python train.py --n_layer=11 --norm_place="pre" --positions="learned" --bias="all" --warmup_steps=200 --decay_fraction=1.0
Each number is 200 + 20 x the weight over its row's rms, rounded and kept within 0 to 999. Layers, rows and columns count from 0. The size before them is the row's rms in percent of the matrix's.

# layer 4 MLP down (transposed), 256x64, rms 0.0882, rows 33-58, columns 0-63
100,188,188,194,253,213,197,207,209,229,225,217,211,195,217,245,253,175,185,197,262,202,212,197,190,197,202,192,207,208,203,207,207,201,195,183,183,173,182,204,184,220,207,227,219,203,197,214,246,198,188,233,207,215,218,185,202,224,222,189,227,196,200,197,207
096,199,208,228,213,204,206,189,228,176,197,180,225,156,197,190,224,203,181,204,237,205,219,231,160,222,170,221,212,202,207,191,193,181,231,209,192,167,193,190,207,198,170,178,209,223,188,194,173,192,216,256,230,186,203,199,209,174,191,204,210,212,173,218,210
095,199,195,186,185,203,223,170,208,169,205,223,225,210,212,251,207,219,205,230,169,206,231,190,194,193,187,191,202,186,256,223,201,182,184,223,233,190,195,212,209,210,166,204,200,161,196,205,199,204,184,179,210,188,206,170,200,212,235,221,178,171,212,225,198
083,211,188,162,216,197,181,184,227,160,213,215,174,225,184,209,216,236,207,187,183,211,183,196,224,228,215,212,181,196,197,207,187,230,187,169,166,215,193,150,188,190,211,205,178,175,182,186,201,218,197,190,213,243,202,199,220,212,195,204,218,169,173,209,172
107,207,230,191,190,211,198,185,168,189,150,197,179,223,216,201,191,240,199,194,186,209,184,187,198,208,200,207,199,175,194,175,214,187,198,202,217,172,206,187,203,159,268,183,216,193,216,231,221,202,195,173,222,227,185,184,206,189,182,240,200,214,208,198,181
098,154,187,185,202,234,208,187,211,196,201,189,172,149,193,219,165,241,180,149,212,223,204,186,239,202,221,216,195,207,198,228,201,218,207,203,225,187,212,213,184,231,217,215,221,196,191,184,202,185,194,196,203,224,197,167,201,198,175,198,210,180,215,221,203
112,204,240,209,216,204,192,200,198,209,210,234,164,213,194,218,206,159,172,205,204,199,206,154,212,187,190,160,216,213,212,211,228,184,205,206,185,198,225,161,219,200,197,192,201,187,159,200,198,221,212,195,243,217,211,231,234,203,176,196,205,169,176,194,209
096,194,219,255,176,220,218,172,198,206,241,191,173,240,215,170,217,218,183,200,157,174,192,189,183,189,190,218,202,180,229,221,217,207,214,190,220,179,188,197,204,175,208,173,202,192,202,194,199,192,199,202,208,233,196,205,176,208,203,218,205,151,175,191,209
102,216,206,196,182,177,202,227,211,209,158,187,197,224,201,177,174,227,206,170,196,185,200,212,185,192,206,200,174,241,190,208,243,201,149,211,210,224,200,184,186,199,177,184,206,221,206,195,176,209,191,184,179,242,226,209,216,199,212,196,225,207,244,170,195
097,176,204,201,219,191,172,227,184,169,216,178,180,217,188,190,198,170,183,205,199,232,252,206,214,167,162,187,187,253,219,207,208,210,186,235,178,218,200,177,221,191,182,216,188,219,203,220,161,197,200,197,190,210,201,221,181,199,203,171,219,191,208,200,211
096,186,228,242,205,164,178,238,201,208,187,156,175,193,212,176,194,185,186,201,198,210,196,234,182,200,195,219,215,211,231,177,240,216,238,181,229,220,180,183,211,211,192,213,174,198,208,198,199,204,164,179,219,217,214,205,186,193,220,181,197,215,209,229,215
093,228,179,216,214,206,221,187,244,206,193,195,193,214,197,188,183,202,177,191,223,189,179,157,162,215,204,206,171,206,164,206,171,218,174,216,196,183,188,214,179,179,227,186,182,187,207,184,177,218,197,195,206,210,185,186,166,234,221,236,199,200,213,157,192
110,183,189,188,165,244,188,225,226,171,220,198,196,218,186,180,213,188,187,194,202,188,215,220,226,199,192,193,206,203,159,216,201,230,202,197,185,204,206,205,189,198,223,190,198,213,224,155,207,210,208,191,262,214,226,204,186,244,207,185,226,181,211,210,173
105,206,195,175,162,200,188,189,181,194,259,205,187,194,209,213,216,213,181,203,206,186,213,163,230,208,200,196,193,197,211,192,182,188,231,198,205,161,197,179,229,224,185,210,198,226,155,212,219,218,188,152,229,196,211,188,217,195,209,193,193,193,163,184,227
091,189,189,218,195,187,213,179,189,186,172,212,204,160,202,208,187,228,201,230,216,180,171,216,189,212,174,197,176,209,194,197,196,201,198,217,182,156,229,167,212,194,254,179,180,201,183,165,189,166,187,187,164,221,208,174,201,204,188,217,181,183,202,187,225
100,211,201,199,225,207,203,193,173,218,209,228,209,236,190,195,188,232,205,176,163,199,181,220,185,210,175,205,183,145,195,220,195,204,175,207,207,168,231,204,190,204,168,223,184,192,214,235,199,199,207,191,190,143,179,221,192,181,170,215,188,185,206,216,205
105,195,214,150,199,195,178,211,219,218,202,215,214,230,210,188,185,166,210,199,185,179,158,214,161,197,185,177,200,186,184,195,173,201,230,228,222,205,167,165,214,192,184,175,177,195,203,213,208,163,192,184,180,193,206,215,193,190,228,200,216,164,201,229,187
108,216,194,226,183,206,208,188,210,209,167,160,180,230,194,207,174,202,215,212,172,200,187,223,192,210,211,219,180,224,190,227,185,194,187,211,229,183,195,195,197,198,242,217,200,213,219,162,174,183,246,148,187,229,213,177,192,230,192,184,189,184,208,197,194
106,242,160,187,211,224,198,187,190,228,201,205,182,170,214,186,168,208,214,176,196,225,196,238,190,188,183,202,203,212,199,190,215,206,209,161,200,181,165,200,161,204,161,198,158,185,209,192,189,202,187,185,214,180,179,186,220,185,174,195,225,229,194,174,185
102,163,204,175,188,205,219,171,200,224,195,208,214,190,188,208,202,179,200,207,199,219,232,211,204,180,178,223,169,155,170,196,149,218,211,234,211,200,163,193,203,184,195,195,216,201,220,217,194,200,163,220,223,195,165,193,196,230,214,192,177,210,217,168,192
100,203,198,212,181,196,219,249,190,209,180,187,220,175,216,205,188,189,220,169,223,225,185,238,203,213,224,177,229,178,213,192,172,195,183,207,208,176,200,214,198,201,185,187,204,169,204,195,197,210,171,229,207,216,166,201,150,208,213,185,186,207,240,225,229
094,177,189,235,227,196,175,216,190,180,211,222,195,201,193,185,209,204,227,160,202,185,225,161,214,194,201,186,198,194,179,201,239,201,232,199,156,206,223,205,194,203,220,189,198,186,203,231,202,213,207,209,208,226,212,214,238,246,202,233,182,238,214,214,194
102,223,218,187,173,199,218,200,217,234,196,172,211,230,235,213,220,224,159,197,214,182,187,227,184,214,192,190,255,214,238,212,220,202,209,185,230,184,194,206,200,215,175,210,207,176,230,210,198,195,236,197,228,198,196,208,200,183,190,185,197,169,189,225,183
113,182,189,222,210,173,208,208,182,200,237,184,233,171,205,162,198,198,221,192,193,189,217,170,220,173,199,196,173,168,211,201,230,215,253,204,215,219,209,210,218,184,198,176,194,166,225,201,194,209,201,195,172,232,214,242,199,192,198,205,176,193,214,229,208
089,181,217,160,208,238,191,219,190,199,233,194,189,181,185,164,156,185,189,228,170,200,208,222,213,238,160,209,207,195,198,205,237,208,217,203,209,202,180,194,203,221,201,205,164,191,177,220,221,205,205,187,232,156,203,207,211,179,201,212,205,221,197,213,217
094,197,218,216,208,204,180,193,171,193,227,197,205,239,218,162,199,168,226,217,224,210,204,201,215,201,201,197,179,215,188,165,197,224,224,194,209,211,235,185,218,227,204,199,208,162,147,198,213,207,218,185,184,219,230,210,174,151,214,197,219,206,218,200,192
# layer 4 MLP up, 256x64, rms 0.0878, rows 34-58, columns 0-63
111,217,178,165,214,216,219,221,223,162,205,205,215,166,172,177,183,221,194,211,227,230,197,178,180,224,167,215,190,190,212,182,214,182,191,216,208,156,215,215,192,178,205,218,198,194,213,219,240,210,205,207,194,220,181,200,221,219,233,225,233,194,179,208,185
109,173,207,204,224,190,200,202,189,189,160,180,172,209,173,178,195,190,206,177,212,176,210,226,150,173,217,184,192,201,178,201,211,191,199,177,179,212,181,229,202,181,172,195,187,195,182,189,184,164,191,215,163,174,184,205,190,156,157,191,222,199,202,191,186
094,209,219,218,215,209,243,223,190,198,199,210,228,166,191,194,176,211,177,239,228,200,212,191,128,222,201,209,186,181,190,166,181,187,198,208,198,169,191,233,181,195,205,186,202,224,191,204,176,189,217,203,196,205,185,213,205,211,198,185,182,231,230,225,200
103,197,176,167,207,173,210,201,211,228,210,253,215,186,191,203,168,164,197,196,234,207,199,175,182,177,228,221,202,200,206,187,181,211,215,191,166,184,209,191,157,199,203,185,167,184,237,213,205,185,218,217,195,172,208,223,208,194,200,236,206,190,218,229,209
100,215,203,197,193,198,165,218,222,185,149,221,211,172,187,182,178,193,181,175,202,211,209,167,192,199,180,194,212,191,228,225,220,171,168,182,177,185,184,213,178,200,193,190,193,167,192,218,195,198,209,217,171,207,177,196,179,227,205,231,203,217,155,178,169
104,195,178,186,195,200,177,169,208,207,208,198,216,191,212,224,212,179,188,179,162,206,213,204,205,185,189,201,188,185,184,187,225,191,193,199,192,195,155,206,220,188,171,181,224,205,204,184,213,211,182,221,228,162,159,195,220,187,211,200,269,171,213,170,213
100,194,157,150,213,217,216,212,186,205,170,188,236,194,211,203,166,197,189,170,223,219,210,196,186,200,193,222,205,188,197,179,162,181,199,198,146,203,201,195,205,208,186,209,206,189,233,206,220,196,219,194,210,169,162,213,199,193,172,201,210,196,246,214,202
111,200,220,167,232,219,206,215,218,197,227,206,236,168,224,213,203,211,209,241,195,190,176,171,214,215,205,211,204,200,200,172,198,165,211,187,219,222,213,211,201,196,225,179,188,199,187,207,224,188,195,219,165,163,186,225,204,178,212,244,213,214,191,239,180
086,186,195,205,191,198,211,186,200,182,245,210,197,183,231,176,217,184,229,221,230,198,141,209,188,188,233,174,199,160,188,186,239,192,211,204,198,181,199,206,222,180,216,194,232,189,172,231,190,206,181,201,198,202,195,207,184,199,180,223,175,175,194,181,228
092,196,176,196,182,177,218,176,217,200,230,200,211,169,197,190,222,202,192,196,197,193,206,170,212,187,244,190,213,207,156,194,158,206,186,168,189,168,207,171,178,220,191,168,217,199,173,203,196,185,202,212,206,185,192,188,220,185,199,217,221,187,138,203,219
090,261,210,186,223,183,195,212,213,186,183,219,164,163,170,196,210,174,187,196,179,227,208,214,181,181,213,191,253,205,195,220,182,185,206,182,208,216,181,200,203,186,188,179,223,201,174,212,235,208,229,191,168,172,180,177,207,192,211,198,219,194,203,203,202
102,190,199,202,235,212,188,182,237,195,199,200,200,200,168,145,165,167,189,210,199,206,197,221,153,207,182,171,198,209,189,203,177,196,165,175,213,209,197,170,191,197,205,194,195,180,166,224,189,223,211,202,213,192,211,172,219,227,177,203,196,159,195,207,218
085,205,174,190,205,204,214,214,192,157,186,211,192,188,206,218,188,166,196,155,221,185,242,192,188,196,220,188,234,190,190,209,205,208,167,204,239,194,237,213,191,188,205,182,220,215,217,187,186,177,188,225,206,186,219,192,206,133,195,208,209,189,212,195,224
093,181,204,174,188,192,201,162,207,191,175,175,230,178,211,182,188,180,194,205,208,183,214,193,200,186,194,200,238,200,230,139,209,215,178,175,219,213,233,174,198,201,204,177,190,199,157,183,193,182,190,179,156,184,210,181,203,189,215,186,190,205,178,213,172
090,186,225,178,198,227,163,194,206,184,192,207,176,196,196,209,201,218,197,178,226,157,191,169,215,181,199,174,188,200,181,173,224,218,165,188,188,213,201,194,179,165,196,158,217,213,166,197,170,186,215,207,184,208,169,182,192,202,207,199,216,187,157,233,193
098,198,183,186,226,200,194,156,197,223,177,202,222,185,206,213,170,174,179,176,226,194,226,218,187,180,203,189,198,206,225,215,210,187,206,182,211,223,171,230,193,200,210,223,185,192,168,196,205,199,191,216,187,186,219,155,177,173,228,198,211,189,227,259,199
119,199,195,209,212,199,218,193,191,196,198,195,181,201,189,197,203,154,198,168,235,173,254,203,210,202,205,206,191,189,218,151,192,201,216,190,201,223,169,213,184,199,200,171,240,198,210,193,179,198,175,220,178,168,201,161,162,190,219,183,204,212,235,198,188
102,191,212,145,196,175,171,213,212,204,199,218,193,167,227,218,204,204,204,207,158,218,211,176,218,214,187,190,239,200,214,199,203,198,207,196,227,185,222,208,178,169,195,228,243,198,186,205,226,216,177,205,182,207,182,177,193,157,189,229,178,215,220,196,206
097,190,187,179,195,184,188,174,188,175,198,230,184,199,182,216,203,166,158,177,240,209,201,199,199,187,197,212,215,206,183,192,203,152,166,189,194,228,183,200,141,213,198,191,205,175,202,202,180,182,206,218,151,222,199,191,184,189,180,182,215,192,185,183,189
099,176,208,237,156,225,207,181,185,174,205,186,203,171,221,233,180,161,195,214,186,198,187,226,167,209,186,195,215,177,181,174,177,194,219,162,211,186,163,198,202,163,186,191,197,152,199,216,190,181,196,208,201,193,187,201,178,208,205,200,223,185,196,181,192
089,201,227,187,186,177,192,197,196,191,192,184,204,201,227,188,194,216,191,233,228,191,203,195,178,198,203,222,229,181,136,190,182,201,175,182,206,219,154,196,225,216,193,224,166,163,186,206,184,184,213,208,155,183,186,183,185,195,195,171,220,188,201,221,210
113,229,228,203,214,187,185,230,247,175,146,182,234,192,177,192,201,199,200,174,192,171,208,185,195,201,214,205,241,216,213,178,217,216,184,211,203,206,232,200,178,197,219,224,187,179,186,210,177,212,190,204,203,183,175,234,219,195,182,202,184,206,210,231,223
103,204,196,188,196,167,186,190,182,171,171,184,194,169,183,203,158,156,213,186,179,171,203,196,193,188,187,193,163,209,154,201,185,161,169,192,162,211,211,214,194,190,207,212,202,179,161,224,200,179,177,199,198,174,206,209,187,190,183,201,225,191,205,211,221
084,166,193,189,209,191,200,178,197,180,175,211,230,187,156,209,212,206,197,201,185,214,188,175,185,208,209,160,202,191,176,170,195,178,184,185,203,226,212,188,188,166,149,193,200,196,187,208,174,205,198,214,216,213,180,172,183,198,189,210,166,160,177,198,155
105,202,196,239,201,231,209,182,248,217,190,201,202,229,197,224,185,226,177,201,215,210,221,208,192,236,181,225,212,195,232,200,210,203,185,204,218,188,190,226,203,208,227,220,222,238,229,228,191,183,195,250,210,218,191,186,224,234,177,215,205,207,195,196,215